From a checkpoint of a small transformer trained on Wikipedia.
Size: vocabulary 13015, 103M parameters.
Architecture: RMSNorm before each block, rotary positions, no biases in attention or MLP, untied embeddings.
Each number is 500 + 25 x the weight over its row's rms, rounded and kept within 0 to 999. Layers, rows and columns count from 0. Numbers have three digits each. The size before them is the row's rms in percent of the matrix's.

# layer 3 MLP gate, 2048x768, rms 0.027, rows 254-302, columns 672-767
096:503467478430527511499496529484500532470512528531491527503505499517505538511521482502501460543513532480526453489510487456515493524506476452491444546481473536463499503494477472459531492524496536530451505489480493486488476487499497499474484507501493517548497478526486501486565513525515497474
105:578525546525528487498543520519498477465479515507554458475525493446472488496473494476491455534488473497488473494454510517515484459563523481494506510484509518456496503502524496512460518469483503497535463498471494500449469506472457481498486475498521445526525493501457489497518500535491527476
093:504474540520507474519524552539508437498524489530505535504449502519480486510520465490560478465512532498521511497494463463519530513499491487479449515494507449435486525518504532515526501464455519472553478511475503488504511469513544501529505495542465507483482488505473516546503495510508478430
099:492521526485514487448474495479515489469536508490466503516488473450541490489493506517461499530508515471512486501476533480462543489490507459480519509516530501513483498473468495476484532489511479465493494490486499540467491482462506512501478503489556490447514525536482549452507507496488541493
094:470542468482492509491489484533479505503484538495493479496490468463503489518496496530526496518502503531494507506533431502483504525495501493512480495527485509516523500511527529527527484481510490492522470503479452460456465485531507525508497479484478458504510484521512519485488544444519468514
100:520492504490496496503441523478532438533455523508501517501529511550470457496484500510498516530534479493520502497524513494540506492549538518518480464494507501497498529499470479476501501550461506507494506516540510506488505511534491522465487515494464498536506476487502551507490460491487493516
097:501428512542532543470503519480510485457497514507498535496515462543521490514477529442549481467478467463482499480488489520515497492505497469470482488523480459485473478513489474517494507505551485522500442512513449513510449494516523466495524522577534508536491473500493523504464469506550513517
109:481533499493492513494509516507490500513468480518489521536503478578476464497494502521483511530500483553473521499460504483523519496486501497506516560506533456492485466505507565490519517563480504521485532504509507486482498506503517542519526498493511533489456490503462490486502487495528459469
100:494531492534520524549562509523489484520487466492458520507496468515519535503467498482528460541512497511508494482496499494504507501499516506457511528534487542566510498464493504508484521502466479475478532531556479498505539496501508489497505527532510536504534477502495497543513516477460475459
099:495467523480537516494488501500480490498494484541515478513523498443460503516502569503525489539485512535464505496494521522493514491537498515495558525475482552516502505490510477512429541472516520508525487417522527492524497508514504496530450473523509482512519477505481516512541473470473514500
102:504443510474547494515478536516504506496477514466505528512446496527485538499525447502495491454477502507491504493545474491517474484458488508518468500495494542526528479513524505508508507510506486511514523523517454517511495516486494548496475508529488448437516484520534457528505538505502516519
098:513480506518485483472521454497495497510456500522509472505515554483537521496501537530486470501505471512489484493462534523492556431523443513522541484497491524517511487510473507524469561463463473517433517503504506518518511496556520506483482498498524519523501509509541505528483476501478451526
095:499459486510504475527535509556506512496527505525522450515535517482489501500513552475526534518501471556498508519530498542461542481534443490479497540496537499522493492485490516507490500522505475481482515512488491475494505522434500514502507523472505480454492540511514469518471506493530525427
097:481511472531496489502508516557551511518509500513486553508487556482501500505471497477507503507510496533526502528481494569522482471492504522498490446531533532510494534446525490533484479491526477486498474496497520512517531491494502533495484519436506529471536457487524523543534533529502515474
101:493464567488516513489504531486456517497522512511521489503500497438499513490517470477501481497430541532552521536507494469526479469501493541475508518472489511476505463506512512500494516451515473460557483513501485533552494524463526477508453494493524505493518506491527512516554492509470492520
094:499513523463465486494502514516499478517510515479515505523540533501492459525552496508512466464472533536511484544478489512447516486506514493528487488472520514526507461501500500521485491480506556530497506517474464516477473507516532482507474487504504522502520501524489483544498486551469551486
101:481493514561488528498468494495496546497496494494569483483507470484476498472522519483461506495489517485535477496505466536493477464446476457535490498513534494494517500535519471488507500526538494487508505541494469476477550539546529500481483516483509460466502520488451478485541498491481499489
115:507461511536484506489478552540456513504513505525491495528489494472472501508474472487477520512506522487535496470484471520480473473524533494519505502483492514455482486516485465486510516526493485484543519525504453569560507500494538446495462556491507466507534489508478462523534481467543530503
099:477527513478483466435519500509490502535498499486476517526542481505519503499494445473490502519515519550483537493487516496517500549480501454501461505504464522548505506513490528484500495510482487451550457511535540524548505508533464485523476452470514514520479458493533510475509490513548462484
106:517496530504551472510482512485498469472538484496519504517469523518526532499519501461514482541531496527484512542495493500497505504496525517537514469506513495477567429517511488518443507502508516497485501468528488533536498494512497549533511512486497507491499506499483522547470533461448507511
098:474512507476492515514497490515529485490480523503518458511455512469477504468467502461516502490532528504479500474545511527534535471527474493535479490494518527470480497503544501497457513484505480525521496464460512485541509492449462530496507552450532447472508509523479488480485473472451457531
109:489434493498514498464543512492504512454499511475505502499501520453438512468490560539457468504509505585511465507488522493489526467484518503531505522523509547510505486513522537524488537502481459487526476508523473497482527520465508587505477539485477532523500463504490498493483509499489509522
095:454505509476519515500530475538501504531488504504523514517553498523498494516511502503478531512493478416502524503510535552520510510475489469482547479499526500515466508489512516480526557491487477477486478478475492462489464506487517528492532517490500519518485488506508532503529456484542533500
100:518474491519498509456536498511495506495521489483475478524526477459549505501413520462500482517453545492490494516477502484476478517474508511461475506474518497520474513468496510481497497502480518523511526523470494490532521523487544484506428500507468497544526513511526515482514489501505539501
100:485492514504510467493526523485510458513461532478534457508464518505489468518498484460497482468503532479469520509489458479469531482508509506480482495519532496503498479508508503519470499506478479493500493505463493474511522516482485479539462501490521482473520506494518471506503486495506445514
097:500495497480480506517534467489493525468478466504502473515486521498470485506528546503543524515497499527463507528511502545494498477475496479516516494471503516511524444516519538516513490507446490473463507547497493524515533501462528548485516466540496556506537498506495518520526501487514525502
100:479503488520480524525564534575506457509507486523526502514460498513512470457499524458529480493500496523536499487517466513490503480484475494486495480500517523471484494486524506492468495499505524521527528503472498489519521504545535503490531483534520469467462498526489508554532460523507517486
101:531464517479548537464516473478494460449452532460498514523541526492556478491501501513556477501517484491551471493438452524529504492506469541509491492469541496477489475526486492466506470507528544489512453485524499486519496518525497475479495533511512470510546490511542464506487507476530557500
100:517530528499513494516490488502504524481465488475517462515522456513502473502440533458492468499520484513506541483533519544469547474492456450508503499503519471501502463458499514490487533502516494444516528538525518490510500520509503522521476510511513469476482507494462505498495473505454474465
101:487497482540483526494525501507515522492487514452562519516546485545492472449461506509500500489501520524447479475510476483503497531528537526488478506519476468465506493500507487436488517495486525493507522492483540486507514486541434537501549547533523500516495480473523509510493483513496520541
094:511514527474517486495478500508487495512520492508496462486539485492483568511465526471480503505515443477477502505513496509523478510492487492512481477544486483502503503541541547498482517495493539509490513487500517513440529536497499499504470521504460511500498493517506509444516494485419513528
100:525439520488488492478500421526512505476505492481524494490480478498487516518484495493508497519511515529497528479525502485487505496494480520518489499448506493490522499509492469522479510488502488506464475500510501509505513491478509539514503538473502510544493505472491534480518483522474527507
100:506480485478534523488477524560465513512480553473521485518497484512470483501448457482504518494499492501518488519418543522498493497480524497486481514501502511483541486522492504494485516526560482512524472525529497477502459531542457503506476510544517455501498529495458538480501534474504487512
107:524534519490512493499578467551479476501499453482541487479499551446525503532521470517490503541490506474515547488507506459486466481497536515518508489493436513527528476539504491485481470410478495486541516455523529492512490499502475498495473468531501418526523509512490512452482559515517478514
100:521506519530550451530507493506484491485499496457511491544460464518491531502482531500521508489471472471486512510493534500475522473462500478515509497541523472512552435527516538499488503522535487469512505493522514514518476507503509515504497510488508454493484467470459552535488491483498496452
100:477443471492516553440489529533484532498521500483512526524491487508481473512557488502505522491464477504505502470511502483486531551472457488447504501465534511449498484470484513499479476496477529524483512513531460516526492522498539471449527528535461475526515491485518512507472518470521533502
094:503535553464512481511464480497485499493534557511493523500464473505484444481501496530531499494488467481476477499428497471499526490525496473502506456518465481478492467469501486489521489494498490545491551441510535506477489515488514506499475501499492490492516530504519478541519451521498494499
100:536513528493491523471499482490528479500505502505497521526497458488469518491507501531498497488486481485503489467537502499479524467505525458515532493539516514491502480448503475501475497498426451484515479500501524537506470514471479477535475479498503507480524494474492520506501489493481551502
102:532487533511549536487506505471506495510503503512505550516531463504527479476504526538485485521520487536485516455537507508501466477494508509563515491488496493495506477468531466456509492491508436488512519526538482534478470522511459546477535512508522471460484482519541583482524457514526489521
101:460485471488502489503456474475507457420502509463549507485486485527439479480483513477484490473495455543542461508514508532494505450489488523531504502500523510486472517516551530488497498504541482515478536527512511505515508513493470525502473510534437545504483511492476499495546474511483455501
102:490494503486450513492495561541497499533502471491526498538518515473496511478502503501541507487540554521518518471505509501522468505486528515495498539404500494495500497501497538475524531500501468472453486509509461507498548509488452495499514498531481503532489488512492494522521529498496504544
105:479538503531461531461519473512513482491477472512499494505471489475498490486490501475472501572494501480566514565520481553520508495533474521507533507492503479503520478499547535494497504487585544498494517489479469489538517510527497531498455562463513490542512492468465484508472506514517466479
097:477519502498527506507510499496518483440523532484494467515518475533451493497483540525523477483530510533533479471493517524515536471521482457494488462463554524481513487493541519529436473500518544471507489506502427483474494506481496526471445545490459507527494483519442450557495477508516492502
095:486506476502527519475490515534510507504525490482497458508489473441449504501560471507504493516516521496532518499539474506468468513566465475500471495480530522481446499461513531519484494478518449467487505438534500486520518512532529527461492504507481476471447550568480538500472496500515497502
096:490454490549477481476499511443488504502533460530502472524509539471524465501498525510508515552472507486493461478461504527491500484485507488518482519464524466513496461521506505527512472435507490499512514505546467486547467510507495464524490514485557489492531424518481536479517488461523502478
099:434479494522520514499496517533521495472491493522485477497452487536453543524501502492473495530522487471568515496511525524529501457555499460525499554491508498506505513502501475522459453528506473473463517516493511524495518503523529519521519483489515487501535482496505489507438516493524473472
100:452525483507505486474531495450475478465541505496512521486509465496513523497475490471482499516480472532497500514524488485531523495473519528489476494503483508528484489570517529488519528475497497504510496491530529499474496489469492493502505474454498479514459502488530517477517496543510507465
100:458497502496523572533498509503483500512512486546521509497523449489434503495493543476443466497476488462561491513455471538493492487514475508510533497517511477473469480495504511468466540483568527482495525512473497478498511477532475536507498481489527485476488468479497501504582483496509475464
102:495517446521525500499526530487493516492500536513511513522515518497494529491526510510492472530467560478484491504469518514503498517453515516480515488526493504482503487548500544485491536473510529519504474509515504526525486493518531481482500501492525476480482548533469494504547510517530496442
# layer 3 MLP up, 2048x768, rms 0.0259, rows 254-301, columns 672-767
102:442527465460513486565481536497508509500487446513486430513471446552468503515487460483497531508502457512510494566484486545500462441476432480467486462512566534488468500448489501488486541522504494487463500530526486498509513481477498522506507470533489449499499505500489504541512515465513453534
106:487532495517502512461516476511473542511539531501464511511463498505512503501519514489492501478479522475484502495489498507465479488475553516511478479555474507519479537504490500492514476477497491465491492499486506475465490506493521465496505481527511529456476456465495477504485505516494472486
096:524478448528540470481460509500520531489532528502491494493467503441505503534498514517538524452466500518507446483496497476475486480515505530497511472496488529490527488482526484486484502512512536515528485498470484507490478472471514451522520484459540509517474471494490472520519537510481511504
092:492496520549468499545491480519505529487479473471554475526548518494496517474517471485523481482505523489453475508468497504483463575477531500483485497511473501515502478528499515531495531518535510542496520486475491491512483525493496465493504530509475492551484506452468487504493468462523477528
094:495481523509490496510505476502518521481466497456520525509475539523533447508501490482529479479501545528436514482508555538502486497509497493517484501502485472545502505472523518529497520507522468466486512514510504488489525505526501509527532531538513520481494528510512495495511496505493497513
099:493533506484463445535500454508511501489483502498537484514516515485494499513501492491436516474515523460465451547493476504486503512531501514456514506469522525473467486510471528501481466487521471536469486521452519523460520475469474503511477504509492521478542523527473503458484499483490507491
102:468516453496511503519472497511516481499481503547484459535504472547510518542517484440559471507542496469481514515517516488550511515524520516488518505483513513483506485547489484464539460525469529523487510494484484479470501499477526512494513519522500462544496519553534490522483522486489520492
102:491516482486496521453531520482526516503485539494531534505485557484500545500515497494516484473518508572476517478511510478501457497494502510541504499495541493523483509491501493504514499477469510513531509527538509513463550543515495456493487524529450514541466510490535513528471488520487499495
102:472507489528514510456522492466493512494508515502486481484506460522483517484487513574495522498510501492509478471478521515499478535494474508462500485478503495482459491541498485485499469525485522574503505505494458509485490514490473443490495515520496493522561495509531511516454424473520529514
101:483484478471485521549476535515543484473484511520525480512513485549489531498507542526524500487508542463501493505500500515510500524523499502486518523456509505536485529456517478444479529512532524496469518438498465477490513505523498542493496478499457512481497524478494533491520480444501494532
101:504517431468527495499501490484501493486528537489512488483473517511480479474467501479511475496532520533567502531502482501444493527494506503492481517492496511475446509513509529556536516509538484503521449530479491459511480512462506494508506508550518554493478467475495494533468542516510484492
101:493444472454476472493535509496474484519472533484490501497474501492514519524489475468519499477497504474535511513488546472520491500499489507537503486518465522501535501495489545505520491481545434469505519488478518496521499472506468524509477504456547559541504490496504484516543495470484476521
096:539525514507535518496512485484489492473495532522530471502509525525500557456473504506432499496527526504437519508476522488533481472480517474538504446522483554474567442456554462493505476513505550506512493443529485506486508480533499544515493472460481508475483513510486496487525464504463529518
105:495510488445504504501471406491464480509507506508533500460487563475497473497498517503485505488503502505503532480490517434486492495537476505520497489490498494536504464540472456488500464486511509518488494468487502472526520539533504505504539482504519533546513539517487494471497491471532454516
099:496499513516488535510537468516494523502487513494532501512510499421526483520499504450507494490433473548522523423463490496519528488536517498452495507515493507490523505509480473531548466445487481457504491509525481505516521499469503510476466492517544461493514471486522508508520485504515486535
103:488470466491496546510564487519520470493517507508468525530514462508504499501476498512475474483495475478519491472497503465465507524474541543514492491550488526487483509505496522503471492539444529527491449519499511511491488502536482552495486514528503492488450448444481517508502496514471476492
098:533492487507508495482489504497505527530536502480522494507474425486469552471449460496496485499487503495515492542463536499563525464465511536467500467455522485493476507472514453498482474500515500502518471477514508503455507483440519529478436486513502460492485456497490504464481476458519485493
112:514478548508441498515512523557510529522501505535479529513509468493494496498528468498510539514495496519500518474487501521493510456485523501490531547450555479508525504488489534498470517502470472499551521497481489501506474494499548499496539566469495449506533492503491532496534498510485534528
101:500533480489520473510521521514461531518450434522461470530505488525505537520459502532496515475478455486511522508528492481495500491506553502499493555510492506515525467489479513494505481515500434489510526460543507524510521473521483515548512467547459513489486482519495505507527515469517455526
102:527510430524480508477489504506482508475476520511493499495566506506498523502474495533500516497470494467527481504455487525549532548488492474478502507493518458475487493514486510480487478524487501540514474514494449500459489496481511506515479490525495500513507525500525519546519509446467480555
099:505536503536489507469480468474498518502534503496498509525492481493519498503489414479502567493509485501479463498495526525506521474495553475518464574454505508519512482542498488491524501506471477520413493458549471464465451502483487527488467525525511518513543513513522509498512511455481532497
101:494465519490517520482485492503513521463515449509516454491518509452482505490508472491477542552481466487503488532511476458538525499469550513495498510573500521483536488512473515487465466470493518503485494498512497504462467486493487487483418498453558497523476512492487501466503481485499477537
100:454526490510441505499480517480525552500472508520493501493509532463479486512477499503473568465505505548513547486507495523507495454497543507508570478491488507504492505519537531482537445511446534513525529545509498490512475503488529501528523503488459490495461504510479496505531550512470527474
096:469434496454522525476519497508488530500515523472486524508537507508482505497525445497503511484484503491477463550466527472521501492528446498499464553462549497506466524487518494530508494516537519513485484488518487527511513518510505521525505501468463471542497483516469494517484453521525519491
102:507488553484505511488486531495491525460495570484508517508481468498515464485541462472519501465504519484595469494517544449475523509507489501548551493497485497533536477516524441489465478483503483477516555485505547474521496514530509523509497478505494478481471502486525520509482527506471477500
100:474499495486501509469500549481542483457547532490513501508501475525491555483470585458546453478463474466526482449499500502454472500529465465460500509454508481482513507498536487514496482506533525522506535470503554509542539515484508451528492500519525484514514500482541479558499490504535539479
099:505539518490508508499531551515491549475528474471498472530519512498493522459494516519492469519522538503507497510515475549471468507521528486496513499461470462465463484551479473434529480507507478524515498513449511509529518492512481500504528539506533483498500511507515561440564540536498507515
098:496474517526491554506500518457511504479468479489518501484467513516534475502540507499502513500546503511501506558454488495551476469548482523481487487502493475516469497472469484476506513522548519529489467521473481505544491512518511461484502481474523462530525475476541498514481502481500542535
100:526503491500459513455528494523504533491482513505494515465419481493503499514495514486525507478539456502514530465526527500536502502509521514494460513507504505523433532490487502516491479521479484490517510513505492478438468527489505526505488489515474561489518493474493489505527475546537502470
099:455501547475468503556519491544516522521497502513501468480463508494494462502508471494520534486443503432498494483511505531517502460464491535469544485536514484464526495496492510497489508486476461486488478491525482525511519476504511492490491514451480492484520487449504533528487453532477521507
103:516510493512490499529499496495501496450508499552516541494529493504479519458507502543485467502530473490538482502508522485480541500499477499444477536526458526491527480468463472460490487507493494473490491494506488469521512483463480488486513448509512510504488524510463509484518512492509478458
099:511463483500469518509526494514477464495504494539543485494507500468570507513465472458531532528466520532494519507513491521493530543448476541513524501498534462490493488481538502501494514499525497491484438498465495436479497493529504528527515534505514547497481464518481499510487517494504536470
102:473515523512510494506474451459487544496489532463495479511475454552479488490513489484466510516500534472526496510513546477494460522510468469520487531522486540504539496505523493523498479502482513506534531481529510487487491522496526498514508466480534493500526478521516521510542475504511560473
099:471479486535487487507479507515508478486495496520504558508471506524563456503483484477536501528570497580453526534486480502493527478514449498494506494478515553443490461476504494474496466519458457544464505515512470555552490525483489502514516502491511521484505524485473525521526500522510494537
102:500499505519480466556555494563471514532551508527492510488480475522471502503497513545526574432505518476536506448581492453490490458454552521508498505464500502467522535494473486499509483498494488507514517488503550485509514490491538483477534527485519485516511479542506463527507500512481495491
101:467554528523437537490447484525466523495499488483492480523565488485484502521470500508476515533480510560473475465457505530514479472507515470482483515448507521499512517531510573495501504504478477507491514480490460479511508453497510508494490458461459453490503505482450525518508501475506511509
098:550505531509512493479512486457476482538486492552472477509480526501495499492510461498502517531501489529483454506489468499478505506523510532452525522521476459485512495531483475489495481512454494516467476504522495548536523517486511488496537493513432522513521507539503510527512502499528487486
098:480527503472521523520525472509501484531480510485486510492514479504522547508460514462482536475472506477488515516470526479510523502513521476512512510514545482505509541519495567508493499468428471477495513501512512483528443508489507497499499466486504494465521499471526459503489519493521494502
105:514488468493505534513542502509516493542437510544479499516485518510511517499454464475497512483468491540531508474503492476518526462492518482506519518501498533502512489494514542502504496486472503524480459494464514522511540511494492503508466469492489501525502479555525474475527466516459506441
097:513528494441499522483423468463528472466510545481579509468555512491488498512503491480490507502511520517516472476486501519475490469482488495481487454484430502506515533484505483516479502440488548503510491546474490488494481505521517492502465476438471538451455488487525464505484496522500510525
101:520527544520469517496516503480486536509478503490480497490512487538490486522534511511525478430554501484536497501473484531528499501500475503478513475543465488502509491487506518510506539495510527516491523497478485531483493469546473497517514520498504497521515509506472504495515503425478483540
104:488511490527496489435494458502478474490458511484477500479538491511493476516509477477468490488469526494474533511499496518486515500496548489473497504523508490556499500506491546458510481545473514527496550493491506535497496486496498507486475533463527497499529527529470475477481503533550513536
096:476548499465496489462469502494505517512495491510517536565475488466548543498475506478499498578432484475486489479481510471552496530486505516518517546488445509487519463502478478464488526463505503468511531481496520495508486472533485511501548500471479495502493501511548549483495490475507556522
098:468504516496492475495497490479493520495521528542493508514427503554493570526522490465459536533490504493501481499510513505476532517544528527535486527493491455519477498497494549506507481542500506505510509485526499530501527488503532510497542493497520513486525545501513512477485474487496462491
099:499517498536488470528503513473512485501488492534472466515528537489490479499470512520518517485488509496529514478492476533507473465516513492504502556539512455511504490478511468514508498496534468465479485525516493526502522544495522474519472539506466522507460504488512504510490489500455512514
098:471547510453523477528484485511498497497532447488527527490506482482514498480490521497461512524489512515530508492496471509509502480521497516509527518495514504483498496471489547490497453520483537469504459529482488488511514470503500497508497503500517550508511482470459460497470460494485522467
096:499497522497535503501526531473511495507500480465503509534537478501510506443555534492473515508504501508542523499568519523470452518459522503489512482503491480499483476478480528482497492502488524452503545472526485515544476500521483508459507518521467470510515499529488459464468469491474498497
100:491527460501499523470544486528513483450468540484551476528461474501540508538446481470479520537472558514463467477549564489511432483485539478497449492487507492520528454497498475507497472494528490509524534566508498514484505536532514496479513499539498556504467472497512488543481484525480533524
# layer 3 MLP down (transposed), 2048x768, rms 0.025, rows 254-301, columns 672-767
103:484531529533539509518486450461525461486508510455505488489464509498500503511504476493487508511530540566515497505484493495499484463490478466501494504472497496516533521515437491494484481464490487481504445543494496457491523520500497480530513497444454517535448497538493470507531480506482509462
104:515470471510458510466507526498518494517529535489510534574477532534537508495507475470516520491482493530527492483520516504491530525485490539515491524467524495487511528494481515478499473483512530520493523519485518477509507467518539541488509485455477490502456466526533495463500482474469502481
096:480528514503506477498479471519495472502524496508454474506486496526459529556540505411527463534541504465494516509510526499525521518497481540531491553502514452511520501495483483516493489525484509480439464471500486504487501481519518483496504460501479469469553489496474490555520502518505503471
094:512518491492511492492496469492430515509531526506565540485526523451530507439471478505508472482479519515480500518490488487507452538478515462538525478468500523551485483504517481464524474507493480494481474503519510469472462498495502501488495511501482505577509496550485512457505491502474497481
096:515507455519485478516487494478473514524497529491478444532479496535528499462536496494492485533521497474542520478507521508521480494531482498500506516507481508464495523478488497525499541520505524518565533537457502504521475508520467477521467494496445474552518497504492504491518505488472496505
101:475515521457507471520525494493497490503486476468393503520507487520480530556502481534459475497514473527494538491507530453548490507504510505502497480500520465482499500500489526502464500470498456501528511470553501500547532422484511511480486480466525456496527510469530483502504483511507515475
101:492522512520521513488487467509478439531546520484520479465503475524536472558458477530497524490500495448486475499522478498523494465562512483515487458504500536510482544542552509474517458503452515496494497479473503479503477498516500473540512467516537508485528453471483524503519483491484537477
102:512492492464475445525521502478485504486496488478492506536454568506472482540468512487466494493513535473493430498510498463551517509452503509501506535496489505483527484529471506520470496520482503488504503508481516497473528521498504538495546484468461547527511519525521511508489487509479511496
103:504516526454550496507517472505506486486480540495496471488480485505509510582509480519459495478490490494524474534513475446511487544505479515467472471511498554459505478485503492443528539482494494494569518455487505501504539495500525522526465479540498466528520473507520475496515496501479508533
099:473522485503472503478474519501547525489454492460492519459505521526497496543489512506502501526491498490469534480496502543514494491519533494490512488483489482536405541459493495525498520485494493515476507503492500506520530505529489462517520480491435524508456544503504439493472529512502483502
103:498492555534502516508499493493507456516491470525485486483500483506506498548536471542519465497478538494510504455502475498487532527515498465475510494509521513484517487497506490496515502491528509513559492477500525524501491440525533455486472485531529465471488492531484483465525478499479532483
101:510554478500510485506575445484496522514514481510472531442486496535457511529510547509519520527483534495511524509515495511498475578515503498526516527483444495462502526501495500503491504509511498453497491529507500477448510512492514489543508482492524483523518514491505548463509512536493521511
099:481498528551548510527514494488508492486516498514472480498484550514533497499525517526498487493518491532500528518510486480501493461500476477491498501513503536519472484526521473494503480489523509477507516498513518500465511487437493509457481498453467494514453486512518485505485483465517496485
099:522486508516496506489551537464493468488469511488512560526511502497510508384476511497544495512530486511511442515521532512516533486472523513493471510532470512507524486486540516504452482494479493494459472486455528484501528499486479511400496535490450512498493464508506506571513516508478485498
096:483467481512473530517477489492525509523504502501466505472489497527490501575469519503513524490506512478445504468495524530516586536525496482440506516532489537524484529516496500516488518522515519485505504477535509502490519487481519494532521491525486497495488526509501501510491523504499489520
100:527521476495537503537495480508471496553480553484462470469523500520504505585451525517473484502518524497491480530495523547500495520532513532446501515519516495470521489489495489468442518479485513486514553465459492492485515468519504518567460506488481486511472502496506523524502496486468509484
097:473506509461519491429532480475467524485514518515542501519500492483501479436494473517475478530459438459523482528466523496495478506505474499487543487548524498455485477521524518480531456531499468485492504472488494528501475520503507529482498471457484515511496484473499533470466536519471514497
106:482480532468489487501507495504505514467475509476453501500506489503519450629489471530484518493491488564483478508503450534457510484533491493503489503464481451522425513482471464464483507491531460552458479526494533509519483430493502433525524511494523512521512503478480496505528553472497465519
102:506494494518529521501490590526505490512551474504488531479462452508472481473517479533493466477465481475487523493466493506467464476469484490457479512518532509479498504519514509472501497529521439517504488473480522537540473499476492489457498553489475460489476557525486479549492521477482487484
102:510488535505501512494528502533528491469509503493514472519514533512510508449519508458541505529519532498498503502436504519509485496515502528514514478487540529479485490535491522469482460458536513531501442462524453508524476543515507551552499486544515532490497482502444484488499512465496512510
101:493465470479512472510467482467477497496503506523504487473507468494470512514466496528507524469495491515506469499460480498495510520491512503509479470445468494490454523552534512493523502556512505509495451491521505519536548519565474512417522547534512522475474498505497480465502496502505486494
106:481479545496500498457578481477495492495503449518542526458541506505474516488527521496478502503438479499490489523458514538496489479513485462509533491503516509467497480537493520495475513492542485544502491513514474477477499477469454536592447524490503464516468519520448514492474529537489501510
101:476527508449429451538521496503461529534493509503550489514522558519524520492530496509492516472526459507518528521482519497544526518490518500511490466497513531498478479486492504537490462478504465511535471504495539492503552525503506510502483551490511497480506533531539522520529512548509533484
099:471485487498482499500488510512511503551493482497467550526517496479501513507500473542520484508520508545455499542532496474500487502534556495493499482489481492474497491515519487481503519506459494427483471493538472518462502507473464520457500439455492504515563517571518483525538501536534483522
102:495508466537535545488513492511454531480506523520492472536514491503538487466528448572455492466451502486524478484544497533497519478477485471501500497483484505510464486489460488485508533466486541483492527529555548537499526513471518488499522472509488503502549510510495568483540562503446500502
098:456514456493456476506492489530506491451508488488495500443496480541446447504533487516520495509486495501519498463470501530489503472526503526490507484481499498530508510516514483504429485552473503477515490506534531509552534552484496484504527461545490488460479492493509477543475514505542526522
102:468535532513533546538505473529504465479523502451440539485511507503508527553493475533452499499489512481501504482522556499567502528473500499467521513498512494515559507521472482490505482460523524516485496492505552540531484531513498509471464524491494474430493518529514475483543545524469513472
095:495524510477493475480526556492533500533476515485496509474476498533504493526518524465489535459469493491464514527500498509465486492500470508515517512521545543518519530490472453488478510522484461509503467520490445509497498497502483479495497424503535509506520473492497486484487509433495514530
100:505508468482479511529477491518496508509507487491467519474472451495499495506519557514532502550461501505536527490502495510538521525515484454462496551533505496492527505520486451484497511460533484552494505514515492464484478556472477521544473529453488505511461505494534481475492514473483498509
103:487514531534535484505515529483525503490505472504489495498514514464504498504485468460490491528512504487487456529525535512448465521465514509547505496504472498489482485511498484512528511455491548531484435509496482520500517507498505517512451485511485509526536503524504489524520442506491514496
100:509455485496485479550464493510485477516505475503531519519498467562522512449536506510513498486519504511471536492507476499494494470500521474547522489494502454500489463468465529515480516485536543480479496521533484528465496457505497498484501478482482517532501493480516482481477505502515468504
099:510480463500480506487528503477503510500509502487466463499472491477483513516508539480517494510546536472531483453493513511493514544506513483524475540511527520505463517490499455516458452526477523475454510481506529545483540517496484520497536515486518530463545491457510484465487520477500535486
103:567480479491535548473500471504534514464521529434486493530517489503520520424555497509516515475523474507529493545524534504530499515484467503487471515487545502472526489486448463502512526502509509488503485479511518434513489517489558490499486542479538489486466489514493517502456522482509522444
101:546517543551511489486512551490539470457508494505525485518558515496494495509499463493518510536530477455504552514527495462492509519468513521525468528495482480522531480480487507504520513482449463503493484526489488508511494458477511459511495514458486509538483526508479483525529533544562545524
102:509465523504522487516487483561489534541555466515487490511470513488508485529479500492505489478528509454509479493563495498470468512537491474526500478486487499512447526485480451488525510501487488541499487456493457487484475468486517477504526520520522481518519505534549434510503503466498530505
103:452532511432455507520486522486491557484564432506547530503529492507514476484493485513490511528509533485469504483486498477489501476513462464441509522460492478444528488493490513491464484533500509507498508476518474444497496527508520494469526543483497484500495525468475507525421478538555523486
101:487484524504503542569542502541427529465509519467485496544520490545542519476480506503498516480493518478450456506556492505483537513509490476478471461498521502503444490497503505510506535526493528483468485505492504468502483508490492553519463482465523561528459506500494491513485501498479511460
098:518447559472473491499500520479495525498514481511515504501559538517522524503493486462484510531529493476493474495472525507485473510487463519530483491477503536508481527518498520522477463492488572484476488485491522505510501457524517559472500485507552465421490513484514471494495493495492484476
105:508492473493508472538527503459497500511520482510443525531515507523521523516474496523500492492503515529497505493563508487492508478518513476511545467539494527534483503470509495500503500471478457544492519499514499527493489478477509515453484483473504485477486495544505490507506453512518503472
097:526539541474516488524489462495523526520493502511486521531504499542523487534536500513481492479552516481481514498505554497525510516537489493471504516505477476516512444469515514501547499456455503505519475497443447528485506438478502497499468497496531509491513494506495561501505542480489497538
104:505526506545487452513485497504522446539495510480525534506529538523516514524514500493487495534478510509542488484559527545528500514523516472493523490471513500496508514479483547475449514538471473544492528471494509498484469455531506515473533472493501511480541472475507541471505473501539547465
102:494565497503489517483506486481496498534517480509443470468546461492520530535505505515516491525478489447474521476514527492501499525464482448538475504525513518454527503500502537489497477532499499500510494538479484472469451434461514485504467502512533538493505494503520495520516503528530518507
095:489518472503527499444507517465542497479483538491464519526542459501480469518525500470464466523501515495505467493464491491524515480462505483489520461473522488460533480494533508495464505482504548471486518478503423488471534530502507544570472511507476486493476463536507510548518496500483519471
099:501518529536493504490558529490502533522490511453493522497477516538531491520444515510499496500470472493496505491481514502508452540530529547523542530534492497503464524482563512488517512492538561531494537513492521508543495513518490546543535473474506486525503449465499547530542505512514534527
097:505510514537500510459548470471478520519516502523533492494484517487458506508515499475555530532501506503509496514477509493473517483443492494497507561497507436521511479490489489537531501476510493519484543497515493505503516463506522502502493474485531507502516471497524516477519472505512525499
101:534499521507505480483537501516475501530541497493506492441530487501497495470481476478520508495478498512494522519507518498427514513477519516467490487493468506528471466529552479471516509444491517510454502538500470485490505552498469458570517504483534465484474489529485499510466506511452475507
099:501517510497482494528489467478535495473499491540506488492486480470489538485500459501545493491479514522510502502473532488499524492524544530503518531520481505503517482541451547473560501484464504477526490516520534460443505480520498486554501524485521483525510521525486493487547530521496477546
095:477508470477522528513485512513502507479513572523504477509510486517479502542493525482456472486498489465495495472519496490439544482466489506525478467548503474468491496501515487475467476474520484491524520539496510491477516488529498513478475551454478515513493450513488505519551477469510507461